Weights of a small GPT-style language model, trained from scratch on English Wikipedia.
Size: 4 heads of 64, vocabulary 2048, 7.08M parameters.
Architecture: no biases in attention or MLP, tied embeddings.
Training: a variant of Adam for these matrices, 321M tokens.
Each number is 128 + 24 x the weight over its row's rms, rounded and kept within 0 to 255. Layers, rows and columns count from 0. The size above them is the row's rms in percent of the matrix's.

# layer 6 MLP up, 512x256, rms 0.0721, rows 409-417, columns 0-255
size [ 85  95  94  97  99  97 102  98  96]
[[131 122 122 140 133 108 150 101 117 136 119 129 141  94 137 186 121 135 119  82 121 100 147 103 115  95 121 102 108 135 133 137 104 147 109 157 153 178 133 152 161 126 127 150 114 121 118  92 153 118 134 120 101 135  83 140 132 151 106 151 153 117 110 129 138  95 139 147 115 124 121 130 141  61 120 138 133  93 148 123 155 158 116  66 127 136 147 140 171 104 121 112  99 166 129 167 146 131 127 120 142 135 111 117 148 135 145 108 131  97  98 155 111 146  89 124 115 145 128 103 143 170 143 157  93 134 133 124 130  76 146 115 136 120 145 176 110 100 134  75 114 176 161 131 154 133 128 162 133 130  97 155  83 133 142 118 129 119 148 122  57  83 119  84 105 166 140  91 161 137 127 141 130 145 160 115 113 134 155 124 132 132 134 106 165 127 156 110 103 110 121 145 140 158 130  91  99 157 155 115 106 105 119 172 110 113 136 145 140 125 121 139 149 140 137 149 131 125  68 130 122 176 142 107 116 116 147  79  63 147 131 121 121 149 123 120 117 111 143 106 117 157 166  86 167 125 153  98  81 160 121  62 114 174 115 101]
 [ 95 123 180 110  75 159 147  72 125 122 117 134  86 130  69 129 142 131 118 140 120 161 164  88 123 128 127 118 144 148 182 148 142 117 146 101 111 149 160 134 172 161 115 125 112 153  95 126 126 129 134 179 156 109 137 173 122 112  95 125 131 149  88 135 124 132 130 150 128 110 134 121 136 128 101 133 126  94  85 117 118 123 146 108 122  96  78 121 148 130 105  98 159 122  78 142 131 151  98 113 101 145 139 142 142 125  81 100 171 102 173 153 118 155 159  95 143 134 113  93 130 122 132 142 128 119 112 131 122 122 159 120 120 129  99 147 179 135 111 156 133 146 134 104 106 102 125 149 106 132  99  87 134  93 144 134 152 125 137 138 121 159 148 106 172 105 130 128 131 136  98 113 153 175  99  95 126 111  99 113  88 133 134  98 129 105 161 152 160 112 114 120 162 138 142 126 142 123 103 108 129 151 128 140 105 167  92 124 145 154 127 146 102 100 130 113 105 108 133  98 141 134 134 196 177 120 162 113 106 114 138 120 120 117  98  99  83 156 155 118 129 180 168 139 136  85 119 112 103 115 169 108 125  59 122 127]
 [112 154 167 100 103 113 118 114 111 160 123 193 117 161 140 167 116 133 130  80 149 142 120 135 129  96 147 134 102 150 102 139 134 126 128 124  82  97 119 139  91 122 121 114 118 156 133 114  99 122 112 115 145 104 122 146 127 135 129 144 141 151  81 122 132 102  96 139 125 111 138 130 136 149 118 128 112 125 152 120 108 157 136 144 118 143 134 146 129 135 118 124 186 100 139 105  69 175 132 101 147 159 149 133 124 147 107  99  53 126 124 143 101 118 152 168 136 106  96 125 128 142 124 103  89 113 151 155 191 137  98 126 111 140 119 143 121  96 119 150 110 129 107 159 113 104 115 141 120  75 169 130 106  95  87 116 109 108 153 120 114 160 126 119 134 128  84 126 124 124 187 171 169 180 105  99 155 115 120 148 152 109  85 134 153 139 104 175 108  89 113  96 111 157 154 112 129 113 103  86 105 116 144  93 130 115 137 122  80 118  94 131  81 163 113 157 115 118 194 125 148 152 108 115  91 146 147  99 145 112 129 134 135 116 136 150 111 147 117 124 118 152  98 137 163 150 114 104  85  77 140 122 129 146 108 116]
 [143  86  94 135 133 132 123 114 156 124 113 136 125 147 122  48 158 112 150 161 123 136 152 178 159 140 101 114 127 116 174 134 142 130  94 127  99 147 141 140  96 121 143 165  97 151 137 152 147 143 151 122  96 141 140  95 107 143 121 164 158 104 113 140 101  97 158 133 130 144 114 186 149 116 133  80 107 108 138  93 121 152 156 113 133 146 161 103  42 132 172 112 119 118 144 145 148 138 123 131 154 164  99 102 110  97  96 101 139  48 133 121  87 158 153 149 129 168  98 133 114 108 115 101 135 143 133 149 111 131 111 130 191 140  81 140 131 122 109 112 140 132 103 146  99 106 162 106 140 178 158 122 153 128  98 128 103 142 149 160 167 120 124  88 131 190 118 145 102 181 159 127 130 101 108 181 112 151 100 127 134 111 132 138 110 102 143 128 118 151 131 135  94 160 118 132 147 135 137 110 113 113 140 153 121 136 134 134 150 123 161 123 148 143 131 126 110 107 110 126 144 150 140 108 152 135 120  89 162 117 112 125 139 158 124  97 125 101 120 100 123 155 101 100 175 127 127 152 153 141 121 120 124  92 121 113]
 [136 101 161 115 135 108 116 146 171 116 116 117 130 124 102  97 131 157  90 109 111 131 102 173 114 115 123 127 170 125  54 108 131 151 124 108 128 113 136  99 130 155 140 121 145 106  93 173  51 108 109 131 150 118 132 132 119 154  79 177 123 125 152 130 141 131 120 136 108  76 129 135  75  91 101 167 131  98 107 114 144 103  98 116 128  80 115 110 146 120 126 134 134  87 118 123 141 137 142 165 110  99  97 104 146 178 111 141 116 145 142 130  92 188 157 126  98 173 149 178  98 107 138  97 104 152 151 154 107 119 128 128 151 116 139 139 115 100 150 121 143 120 104 129 101 110 141 142 121 108 117 120  90 113 175  97 122 126 135 153 104  88  93 126 136 153 139  96 133 136 138 137 130 118  96 147 129  92 122 123  82 102 134  92 103 104 111 127 115 127 130 166 139 127 177 121  94  96 169 121 157 156 146 125 127 120 138 156 128 124  84  85 113 181 159 121 112 122 110 118 133 110 126 152 176 139 127 115 141 128 150 130 114 148 101  97 147  96 124 105 182 135 120 121 102 136 150 154 127  90 126  73 130 130 148 122]
 [113 112 134 140 164 109 134 165 125 142 121 133 118 118  92 122 148 124 110 143 134 110 156 155 195 134 106 110 140 129 162 134 126 157 146 100 140  87 154 125  60 119 123 130 128 109 119 126 123 143 169 114 127  86 100 149  92 139 113 153 162  97 109  87 104 126  96 117 113 108 125 139 147 138  93 115 148 109 139 132  99 111 137 134 132 178 103 126 116 108 186 113 162 133 105 124 114 107 113 145 136 174 147 173 155 143 108 144  86 142 130 153 109  89 127 108 114 161  97 133  83 151 176 143 154 125 152 116 126 126 120 131 113  96  96 103 104 124 140 135  95  93 116 126 161 161 154 165 125 106 151 106 132 141 125 157  58 135 103 136 137  99  60 155 114 131  60 149  89 141 164 145 160 129  93 150 141 112 137 116 143 128 130  90 107 127 103  85 111 148 147 133  96  71 149 153 123 167 164 150 114 147 128  90 162 129 124 106 141 131  90 146 100 187 122 137 115 134 104 119 125 144 175 158 104 131 108 143 106 112 126 102 164 145 102 165 124 128 142 137 140 120 100 131 127 125 149 127 130 105 112 121 120 133 109 137]
 [129 117 133 110 106  60 166 119  62 135  90  77 134 152 119 136 108 120 156  93 163 129 145 130 139 108 131 146 158 106 132 124 130 144 130 131 127  85 147 135 109 143 157 110 106 144 149 156 146  96 120 149 180 113 128 135 166 133 150 140 138 109 208 144 162 116 124 130 106 147 126  99 111 134 141 133 121 121 123 126 138 123  99 140  94 128 165 141 123 148 152 126 126 103 110 119  97 146 134 162 121 181 119 179 138 114 104 125 146 106 149  99 140 134 146 130 103 160 100 140 121 126 172 155 148 119 140  86 111  88 137 101 114 111 132 119 141 132 120 140 156 144 127 134 144 123  95 127 150 131 107 153 107 107 159 149  93 113 106  90 143 146  99 123 101 176 118 133 116  97  97 121 116 111 118 136 141 121 137 107  78  82 112 112 126  83 123 155 115 132 179 138  85 153 141 148 100  99 137 120 144 126 147  98 129 131 117  82 163  74 104 119 107 181 172  94 114 111  69 177 117 143 110 136 119 134 123 119 149 143  94  99 132 134 156 154 125 134  90 115 128  94 104 138 157  80 100 124 183 130 135 104 139 109 114 151]
 [ 76 118 123 148  87 142  86  63 140  79 139 121 144 134 148 158 110 111 174 136 143 143 100 173 140 191 107 164 126 144 134 145 135 138  94 114 112 156 126 114 129 114 132 147 116 121 143 121 105 186 139 142 139  95 121  99 105 160 150 116 119 134 103 102 137 142 120 120 136 124 136  77  80  70 126 100 137 160 155 135 130 147 143 131 125 129  90 130 145 172 112 116 127 117 112 170 109 122 128 146 117 147  96 113 138 131 135 116 106  73  92 110 150  79 138 133 104 147 114 139  99 151 125  97  97 116 116 106  89 185 176 112 132 161  90 154 142 127 117 109 170 111 106 118 135  98 142 155 135 136  97 128 112 113 129 152 106 126 142 107  95 134 155 124 158 117 144 114 118 136 142 122 150 101 132 120 140  77 130 128 128 146  94 105 138 123 101  96 136 140 100 157 121 121 127 134 108 140 144 108 150 116 134 158 109 163  97 166  73 179 120 108 168 104 147 116 101 177 107 118 139 115 128 125 158 158  96 119 127 127 115 104 110 144 130 125 153 198 104 119 164 134 129 132 131 179 124 119  80 149 161 119 141 108 153 134]
 [ 97 143  70 134 106 136  76 180 137 133 138  86 115  65 114 146  80  83 157 129 119 163 161 152 132 136 152 139 179 157 111 130 141 136 102 121 104 146 147 150 144 130 140  98  97 132  96  87 136 163 134 148 143  89 133 152 136 118 135  92 159 134 122 154 118  73 130 121 103 125 148 120 138 142 122 156 162  85 136 155 107 126  86 131 114 128 114 120 160 156 128 106 120 114 160 132 165 125 118 164 128 135 121 130 122 125 146 147 107 145 157 115 110 178 172  71 122 147 119 111 146 158 181 146 124 110 150 116  94 138 140  92  96 146 130 128 134 123 130 129 130 102 105  94 160 117  84 106 161  87 164 138 108 135 156 136 130 147  98 161 160 156  58 172  89 145 157 121 153 109 132 132 106 149 160 119 158  87 144  76 189 110 102  98 145 162 119 154 136 122  95 139 140 111 160 139 128 106 107 121 132 131 156 140 130 146  70 149 129 115 123 115 113  90 108 121 104 114 142 149 135 124 109 102 152 129 113 120 115 124 110 103 128 107  98 134 122 140 149  95 101 105 110 140 146 119 126 118 128 131 125 144 109 120 122 116]]
# layer 6 MLP down (transposed), 512x256, rms 0.0669, rows 409-417, columns 0-255
size [ 90  90  99  98 107 100 102  97 100]
[[ 96 131 115  56 139 109 119 131 126 166 169 176  88 107 130  68 124 142  95 147 117 157 119 126 141 147 140 114 148 129 135 130 156 156 110  98 101 133 128 123 137 129 124 123 134 201 124 133 134 123 132 133  89  95 173 139 138 103 142 130 130 142 151 169 126 128 112 141 112 167 125 110 152 114 152 116 130 158 144 127 109 118 100 150 122 114 128 140 110 115 116 161 133 171 134 134 103 121 144 114 115 134 134 137 132 112 129 207 139 134 127  99 108 130 137 104 120 140 129 125 114 139  85 120 140 140 137  88 101 133 136 137  89  83 153 104 135 165 122 143 165 122 126  97 126 131 147  87 149 173 158 104 174 123 110  80 140 143 109 109 164 166 147 126 102  91 107 131 119 114  86 117 113 109 126 160 156 152 112 118 111 153 163 131 127 124 151 107 136 140  96 132 124  86 132 165 156 101  97 104 132 108 157 141 154 126 134 165 175 102 157  99 161 120 121 118 122 136 177 117 149 119 111 120 115 115 117 155 147 114 140 134 147 146 136 109 114 132 126 158 113  93  96 145 101 108  82 160 121  88 146 207 196  82 110 146]
 [128 144 138 129 144  94  81  95 143 159 169 175 170 124 112  92 120  84 103 128 133 121 157 176 150 124 113 116  97 169 125 129 141 119 116 105 147 148 148 109 112  79 102 170 100  98 113 124 149 135 135 145  73 129 150  88 124 139 153 120 133 118 149  95 159 128 107 119 127 147 139 124 150 118 172 121  95 129 136 139  96 118 129 216 151 140 161 157  99 137 121 138 128  97  61  98 141 112 148 149 130 122 131 135 104 146 116 121 119 113 102 134 117 134  91 135 111 134 140 140 113 145 112 122 140 153 111 138 120 142 169 117 147  90  98 104 127 133  97 113 130  92 119 108 106 120 104  84 100 162 160 178 110 180 140 104 103 141 133 150 124 122 122 139 123 111 130 112  94 140 145 134 131 147 130  85 104 176 153 158 137  85 146 132 120 130 121 136 142 106  91 102 116  87 101 129 110 160 107 114  81 109 126 123 171 129 159 175 115 125 130 108 157 128 109 144  94 134 154 123 150 120 109 115 143 145 126 175 141 135 122 125  93 141 135  79  76 125 114 140 134  98  90 103 104 174 118 114 137 127  72 102 147  95 118 143]
 [115  86 117 123 116 101 141 178 132 123 125  86 132 111 101 143 131 181 128 135 113 174 170 159 117 158 170 122 140 126 156  85 141 131 116 120 166 147 106 113 128 142 152 158 111 136 113 163 120 156 109 157  99 155 125 135 122 123 139 117 144 139 144 154 116  96 191 168 114 110 147 138 118 148 125 108 158 134 148 135 115 171 129 149 129 128 115 106 135 122 151 148  54 151 162 148 134 120 124 116 122 101 108 155 157 129 139 155 111 117 104 112 121  80  74 122 164  73 144 161 122 145 160 162 152 171 151 129 123  88 154 133 120 162 187 136 144 140  93 139 122  87 143 138 130 142 120 141 125 105 128 114 126 157 147 153 103 124 126 160 138 139 157 176 101 102 129 137 108 139 105 114  75 103 148 124 129 100 138  91 164 153 166 115 131 127 143 127 131 117 112  93 121 114 109 119 122 103 171 131 176 166 127 127 156 126 122 121 150 127 143 145 123 117 131 136 122 140 106 176  85 121 104 151 137 133 133 141 119 165 143 162 171 153 137  65 141 100 170 103 155 117  87 105 131 149 108 148 173 122 110 135 157 146 128  89]
 [ 74 134 131 137 123 129 143 147  84 166 153 133 109  86 133 159 110 130 108 119 177 129  93 119 107 114 145  96  96 153  93 159 100 179 157 133 164  75 118 152 147 134 115 139 164  89 126  91 109 149 138  94 123 140  82 135 122 131 129  74 124 123 135 151 136 147 149 101 156 123 119  77 126 122 126 135 153 153 118 116 107 136  78  98 139 153 136 162 153 164 152 149 158 111 133 142  78 103 121 101 112 107 155 118 147 134 120 105  90 166 168 142 115 161 122 113 148 149 176 149 112 130 152 147 156 123  87 160 128 161  86 156 103 126 131 107 133 129 159 121 138 120 150 109 107  89 125 133 153 106 102  79 109 154 107 142 165 154  98 127 117  94 140 127 157  99  99 137 156  87 131 143 137 145 138  85 115 112 111 119 110 167 130 145 153 103 164 123 101 123 128 121 139 105 122  97  94 130  98 132 155  84 119  79 158 149  98 143 138 146 130 127 115 149 130 136 113 162 146 160 103  70 157 112 162 140 123 133 139 124 117 164 148  89 146 154 113 122  99 139 127 143 133 181 107 157 118 130 115 127 135 129 131 125 161 150]
 [140 115 152  97  92 141 129 131 169 134 149 150 125 139 123 112 110 149 148 117 143 181 131 132  97 158 107 160 151 125  82 100 130 100 151  90 144 121 128 164 147 137  71 133 181 125 141 147 101 118  78 193  88 106 132 138 141 123 106 125  96 145 153 114 113 119 102 140 138  75  91 158 107 136 143 133 134 151 120 105 150 149 117 119 172 133 115 137 141 115  96 156 115 118 130 103 172 100  75 135 165 131 105 161  93 174 108  95  98 142 157 128  95 144 141  88 127 142 128 133  72 161 122 119 127 127 133 125 161  78 140 139 136 121 147 125 140 107 126 137 152  85 100 130 100 113 136 112 169 148 130 105  81 113 136 116 115 110 141 124 104  85 147 125 126 131 153 151 155 103 167 122 115 136 133 142 102 139 146 154 109 112 151 135 112 111 155 122 147 137 118 169 155 126 115 115 161  66 155 105 158 135 169 158  92 107 159 147 108 150  73 119 146 121 129 131 114 135 136 106 122 117 166 136 156 139 103 146 147 134 124 118  85 135 132 172  90 117 118 125 163  77 135 149  88 161 149 136 162 118 121 150 151 132 137 144]
 [129 148  98 147 117 161 137 132 154 163 148  80 104 129 124 116 143 113 149 152 133 128 143 135 123 157 108 123 146 107  86 101 137 107 149  99 110 121 139 118 134 117 177 118  89 119 115 125 121  87 117 137  98 188 183 137 177 164 155 134 145 106 153 145 110 115 148 163 123 149 124 169 119  97 149 116 125 135 113 121 136 112 130 127 111 123 139 119 116 167 112 209 121 174 116 112  91  90 158 126 113  97  88  74 128 104 146 137 102  93  94 101 144 148 132 141 159 157 136  82 128 165 124 113 113  72 141 111 146  93 121 108 154 138 149 142 140 116 137 116 124 125 137  87 118 139  87 147 128 130 172 104 117  86 168 110 112 105 121 109 130 137 130 153 140 156 147 105 111 113 107  98 117 114 122  97 127 126 135 125 136 161 143 127  78 142 159 114 132  93 127  90 125 149 120  90 143 117 130 106 130 103 114 157  97 172 138 117 144 154  86 114 154  82 148  95 122 143 148 101 153  83 120 146 142 150 160 116 126 118 162 122  94 132 156 129 171 151 127 172 107 116 116 154 141  97  76 120 143 140 175 114 130  97 116 155]
 [145 124  80 105 183 145 116 141 142 117 177  86 123 157 183 101 129 114 104 101 108 147 124 121 153 128 109 126 143 140 100 116 136 128 129 123 109 126 110 164 142 144  83 116 104 163 155 109 115 157  77 135 116 126 168 157 114 144 113 121 161  89 121 131 118 135 129 128 159 142 111 125  84 161 141 148 137 118 134 126 140 118 173 128 106 108 107 120 125 170 110 119 140 169 117 129 145 118 134 111 124 165 112 145 125 122 139 116 134 157 115 170 136 199 125 124 151 194 118 137 131 121  80 159  87 103 124 137 157 129 162  85 169 140 161  93 153 121 126 152 111 119 163 146 109 120 102 128 169 125 127 144 126 126 148 131 105 175 141 150 127 113 145 103 140 110 131 114 113 149 102  80 138 127 117 128 121 135 101 148 186 120 134 125 101 158 156 152 152  96 107 157 181 125 129 119 130 109 155 124 104 127 167 103 148 133 118 125 140 142 140 161 141 136  64 100 159 145 147 149 164 150 109  64  84 116 145 149 127 150 143 136 162 103 148 118 176 130 169 122 115 125 147  99  71 127 130 121 102 151  92 140 142 112 152 129]
 [ 97 134 158  93 142 121 145 194  74 109 134 110 163 174 105  98 118 155 103 130  94 105 133 123 162 152 133  98 127 152 110 115 101 127 146 177 114 125  93 150 125 153 136 126 131 124 162 129 136 132 123 109 103 157 120  84 145 106 161 150 120 193 131 168  94  90 103 159 109 126 110 148 141 147 112 175 155 140 156 145 159 114 108 181 133 129 152  93 124 159 119  99 139 112 137 102 139 121 171 108 123 106 159  81 145 135 152 139 191 107 133 139 126 140 122  89 143 136  99  83 115 129  90 158 152 103 125 124 139  81 128  95 142 120 140 152 148 133 116 121  99  96 127 162 117 130 116 155 173 118 143 123 184 120 156 137 140 130  90 132 112 109 146 143 139 156 147 133 132  98 127 111  99  82 112 144 135 132 142 101 178 126 160 164 162 133 107 150 170 121 137 159 105 133 124  98 110 137 113  84 157 148 129 126  99 105 138 110 172 132 138 145  89 119 136 142 131 123 133 156 147 116 139 134  98 122 167  82 109 164 148  99 141 135 121 114 159  84 146 125 123 115 148 108 119 114 122 122  86 122 139 114 115 144  86 146]
 [104 130 146 163  98  78 167  89 125 115  87 163 134 149 111 128 135 144 102 158 116 109 129  74 130 126 111 105 125 172 151 168 132  99 106 153 146 136 115 127 130 125 148 149 120  98 106 119 151 110 123  96 109 130 110 120 100 163 131 129  66 112 160 135 151 168  92 121 182 127 159 136 151 108 110 124 123  89  94  93 148 143 105 138 127 143 110  71 142 110 139 117 152 115  98 126  97 136 179 123 123 123 117 170 136 146 108 139 124 150  94 112 145 151 155 149 108 158 174 149 117  92  99 119 113 146 113 125  93 136 130 130 116 109 155 144 146 145 172 150 155 147  98 130 103 102 117 110 117 104 141  99 112 142 125 122 173 131 131 129 105 105 172 124 187 132  96  94 144 146  80 128 139 122 111  88  95 129 119 178 136 167 135 129 123 135 135 153 127 165 135 125 113 169 152 163 152 145 141 137 159 107  92 118 129 134 167 156 189 135 111 129 157 105 147 168 129 124 110 120 134 144 121 126 142 184 155 173 138 142 104 136 131 113 132 164 134 103  93 137 134 120 106 118 160 160 143 126  96  95 103  91 147 160 144 142]]
# layer 6 MLP gate, 512x256, rms 0.0685, rows 410-418, columns 0-255
size [ 93 100 100  96 102 103 100  99 102]
[[146 165 149 119 126 133 128  97 134 152 135 137 138  97 121 166 103 110  97 151 162  98 127 156 180 158 122 129 128 161 110 139  82 112  86 107 134 138 128 134  77 133 137 196 118 147 135 148 152 137 144 159  91 124 156 113 121 161 178 111 147  83 138 118 150 115 124 117 144 142 150 138 141 125 142 125 137 132 118 148 121  95  93 157 103 159 185 161 103 124 152 121  70 152 146  77 116  90 131 127 109 120 141 129 118 149 149 160  99 158 100 118 121 131 134 131 120 109 147 155 105 127  66 140 146 134 124 155 153 149 154 129 111 126 122 131 141 148 120 104 111 100 163 134 133 126 121  87 161 142 114 179 162 127 192 174 127  93 151 120 136 101 145 120 126 119 146 150  87 129 124 136  92  87 139 127 115 150 134 117 139 122 131 179 159 148 119 135 110 149  92 121 119  94 129 149 129 143 147 119 107  89 141 109 140 130 163 151 172 167 118  81 125 110 117 119 154 140 128 128 137 142 139 153 145 176 148 166 136  78 105 119 130 163  80 163  92 149 122 155 123 110 136 120 128 137 151 141 110 154  97  84  86 105 141 155]
 [117 103 104 106 136 135 155 144 167 121 118  77 141  90 122 147 174 113  88 154 121 120 160 139 108 135  94 141 163 126 167 118 142 154 157 136 125 114 111 143 121 129 113 132 116 130 120 113 131  90 126 144 118 155 144 169 155 114 132 129 113 107 166 127  86 104 138 136 171 104 112 136 117 135 144 148 126 135 146 154 122 135 122  92 102 101 140 174 108  93 140 111 119 129 128  83 137  67 119 149 124 153 113 103 108 114 143 105 127 157 130 188 157 112 115 129 111  70 130 177 124  82  92 130 116 119 128 117  92 143 153  65 109 106 142 160 135 162 125 132 156 107 151 134 111 111 101  97 126  93 153 133 134 115 178 149 111  96 129  87 139  99 158 136 166 105 137 175 122 146 108 168 110 139 117 145 118 118 155 138 148 142 161 146 117 157 130 140  68 108 119  87 126 102 138 150 110 135 165 126  82 122 143 144 111 142 121  92 151 135  87 164 122 143 134 130 168  70 121 136  99  90  82 120 113 108 144 148 118 131 102 140 114 114  88 123 132 147 117 169 115 106 142 110  86 162 125 104 141 160  98 146 143  80 141 134]
 [ 91 158  93 107 135 154 154 128 144 132 140 128 129  92 101 155 110 142 124 100 154 135 102 122 133 119 119 144 118 139  76 106 128 176 132 111 128 100 116 121 160 125 105 122 150 167  86  86 115 134  76  66 137 125 126 161 132 146 100 159 123 116  84 122 155 171 137 141  69 136 143 174 135 115  93 116 118 160 132 140  44 157 115 116 157 114 112  99 109 131 111 148 168 118 128 135  79 116 115 124 124 151 192 101 130 103  99 132 126 147 156 101 150 155 124 118 167 122 131  98 143 169 148 176 128 142 161 107 130 136 102 147 113 136  93 110 144 129 113 130 135 132 153 140  95  92 127 129 177 108 107 112 133 138 133 129 129  81 126 103 107  87 133 105  96 111 146 105 132 128 102 104 126 157 155 114  93 156 112 138  97 141 145 132 139 126 124  95 121 118 130 180  74 128 127 152 112 138 139 123 155 112 141 107 148 142 168 160 101 174 119 133  95 119 108 127 115 157 154 135  90  91 121 112 148 171 112 143 138 129 121 110 116 182 148 132 125 141  93 128 134 149 138 167 123 184 136 152 112 117 121 109 106 140 145 109]
 [105 126 113 149 127 102  99 148 128 114  92  91 114  96 140 115 135 144  72 136 159 112  99 144 143  97 111 141  80 111 107 121 126 107 124 148 115 120 148 145  90 140 160 116 102 141 129 164 158 124 144  95 127 164 140 139 122 123 129 147 105 114 175 121  82 140 134  99 121 145 151 148 169 111 117 119 141 140 135 109 111 114 145 138 107 100 114 109  93  77 150 148 132 110 127 141 113 110 119 124 113 128  81  94 137  69 149 123  86 122 115 131 129 125 121 116 125 119 124 157 172 102 138  92  93 112 164 119  84 184 122 149 160 108 110 122 103 135 136  99  87 155 133 143 140 119 134 167 121 119 164 157 181 152 153 120 106 136 104 115 114 157 112 119 113 127 125 132  79 125  60 134 121 132 128 123 128 115 108 121 136  89 133 138 122 137 115 131 108 147 121  82 103 121 109 148 122 117 121  77  94 143  86  87 139 111 113 100 156 131 206 125 115  88 140  77 145 116  98 155 112 120 108 129  90 145 170  85  99 174 138 155 123 102 130 138 155 167 102 104 132 134 154 108 152 135 171 148 109 137 118 109 125 166 117  83]
 [134 105 127  97 100 103 124 111 150 120 128 106 152 135 129 126 172 159 114 188 139 173 125 128 108 151 138 168 159 130  82 101 137  80 169 155 133 107 160 117  91 126 127 118 135 130  92 130 165 117 140 146 121  99 157 112 169 140 105 179 120 148 131 144 124 117 131 132 158 135 105 147 136 145 170 152 161 142 100 105 120 152 121 107 125 187 117 111 148  93 170  79 118 148 152 117 129 117 114 141 114 142  73 146 143 126 122 105  95 146 121  96 122 147 107 161 166 137 135 123  90 141 111 143 113 126 128 102 182 151 135  66 109 125 111 140 118 166 146 113 115 159 129 120 169 135 140 146 131 111 195 139 125 140 112 151 137 146 123  82 104 110 159 132 170 127 157 129 140 141 143 110 125 132 138 103  99 102  95 177  91 140 122 175 117 144 155 112 102 123 124 122 113  99 129 163 134 148 119  85 102 173 142 150 128 129  82 126  92 139  94 109 126 122 112 134 133 107 136 102 123 154 114 146 124 109 108 159 138  85 132  92 123 134 122 139 152 115 173 188 142 152 137 152  82  86 116 132 100 130 121 106  99 154 130 118]
 [160 165 109 127 151 155  81 124 151 103 140 125  81 124 165  93 123 170 111  95  95 153 138  99  99 151 141 137 116 123 149 152 136 128 155 118 148 147  71 153 141 183  88 117 161 184 124 117 116 100 152 114 129 131 129 138 130 146 136 104 129 135 104 150  98 130 142 119 182 142 107 148 155 102 175 153 186 162 114 120 124 128 119 142 135  96 155 106 102 120 153 117 103 125 128 133 149 138 110  89 124 144 126 164 130  78  67 102 107 121 137 111 135 109 127 133 142 125 174 157 160 163 103 137 145 123 169 172 129 125 164  90 103 136 112 150 123  96 129 176 110 106  86 109  94 153 142 135 156 124 115 111 154 125 107  89  49 129 108 126 124 128 106 116 128 168 151 158 143 121  77 106 126 152  99 123 119 150 118 133 188 175 106 124  96 144 139 112 112 120  88 148 147 151 160 142 139 107 129 134 136 143 168 136 152 184 122 128 134 121 109 158 126 125 142 132 117 116 112 144 128 126  95 138 134 112 142 138 159 106 147 129 133 137 100 122 111 129 163 148  94 151 131 122  82 117 142 164 115 119 135 115 110 119 143 118]
 [167  97 129 117 105 154 153 135 107 116 158 130  53 123 109 133  90 138  92 133 168 169 104 110  99 106 172 138 125 126 152 168 112 118  91 127 126 121 140  98  99 122  95 152 132 121 118 116 140 102 111 120 110 131 101 150 131 129 109 140 108 158 153 135 114 153 144 165 131 127 101  96  90 126 131 101 160 139 121 144 106 145 158 113 116  95  81 136 157 130 161 139 155 127 169 131 135 105 118 155 146 110 159 116 150 141 110 130 108 190 100 139 131 117 129 135 161 103 133 107 144 110  66 113 156 133 110 186 167 135 121 187 111 100 129 100 119 140 143 116 138 112 156 147 105 154 185 118 144 162 139 115 124 126 118 133 170 109 135 133 118 134 114 107 145 139 137 155 102 117 129 112 146 141 114 120 174  97 113 106 139 148 102 154 125 104 124 117 122 154 125 184 116 122 134 143 115 148 118 164 171 137 109 109 122  98 140  87 101 150  72  98 135 154 177 122  83 118 120 146 142 112 137 149 159 118  94 126  88 149 128 173 157 135  66 162 118 148 111 135 140 118 130 131 159  98 126 134 146 100 149 107 155 109 112 186]
 [150  78 135 122 110 165  98 122  84 127 149 106  96 125 136 119 135 117 157 145 134 136 109 135 108 137 113 160 140 123 134 129  81 142 152 137 140 110 162 173 122 111 120 150  92 135 131 108 138 138 142 121 119 123 155 160 131 103 127  92  77 143 108 137 139 138 168 121 109 191 106 144 169 109 110 153 154 142 100 114 128 141 150 119 120 130 134 127 119 138 168 132 137 119 122 128 147  67 119 139 119 186  85 157 147 107 109 161 136 127 139 175 116 107 148 131 127 102 130 122 171 169 148 135 142 128 191 122 130  74 132 122 132 152 107 192  96 129 175 179 123 117  77 122 142 106 125 105 126 145 147 113 130 147 119 151 110 146 132 112 110 172 118 165 131 128 117  93 144 116 188  93 124 112 169 147 133 102  92 109 113 130 162 134 107 118  65 135 115 147 146 147 106 151 151 114 106 149 103 125 109  92 112 114 122 162 100 141 109  82 151 107  99 172 124 133 126 138 151 160 124 129 135 150 159 102 120 114 108 147  84 105 105 170 153 144 117 119 115 128 179 158 143 152 118 148 131 135 127 100 129 191 110 128 134 130]
 [149 147 129 118 119 134 131 161 141 143 124 124 105 114 106 154 156 158 123 134 121 118 131  99 157  70 130 159 145 159 140 157 162 133 116 125 122 139 145 112 144 145  76 156  93 125 129  96 123 122 133 179 142  97 136 137  98 140 131 125 135 143 105 122 109 129 126 118 139 126 104 132 133 145 163 161 130 107 112 123 123 133 142  97 165 138 115 115 111 150  99 153 139 126 107 124 141  86  96 117 103  77 168 159 164 144 130 113 150 129  81 109 124 168 112  92 107  82 176 112 185 126 160 128 112 133 114 117  78 154 158 117 111 126 121 145  60 162 106 174 121 156 137 121 108 148 129 149 191 123 136 100 100 150 151 152  86 128 101 171 156  78  95  93 136 134 131 115 124 173 126 145 139 141 153 143  94 131 145 119 149 139 140 137 132 130 108 128 105 124 117 140 156  97 138 107 104 106 146 112 134 130 143 112 143 130  85 101 142 139 103 127  96 161  96  93 121  99  93 171  89 119  96 155 114 117  69 138 121 143 138 142 126 126  85 146 114 159 100 113 136  80  76  78 129 142  99 137 105  98 141 144 112  94 107 150]]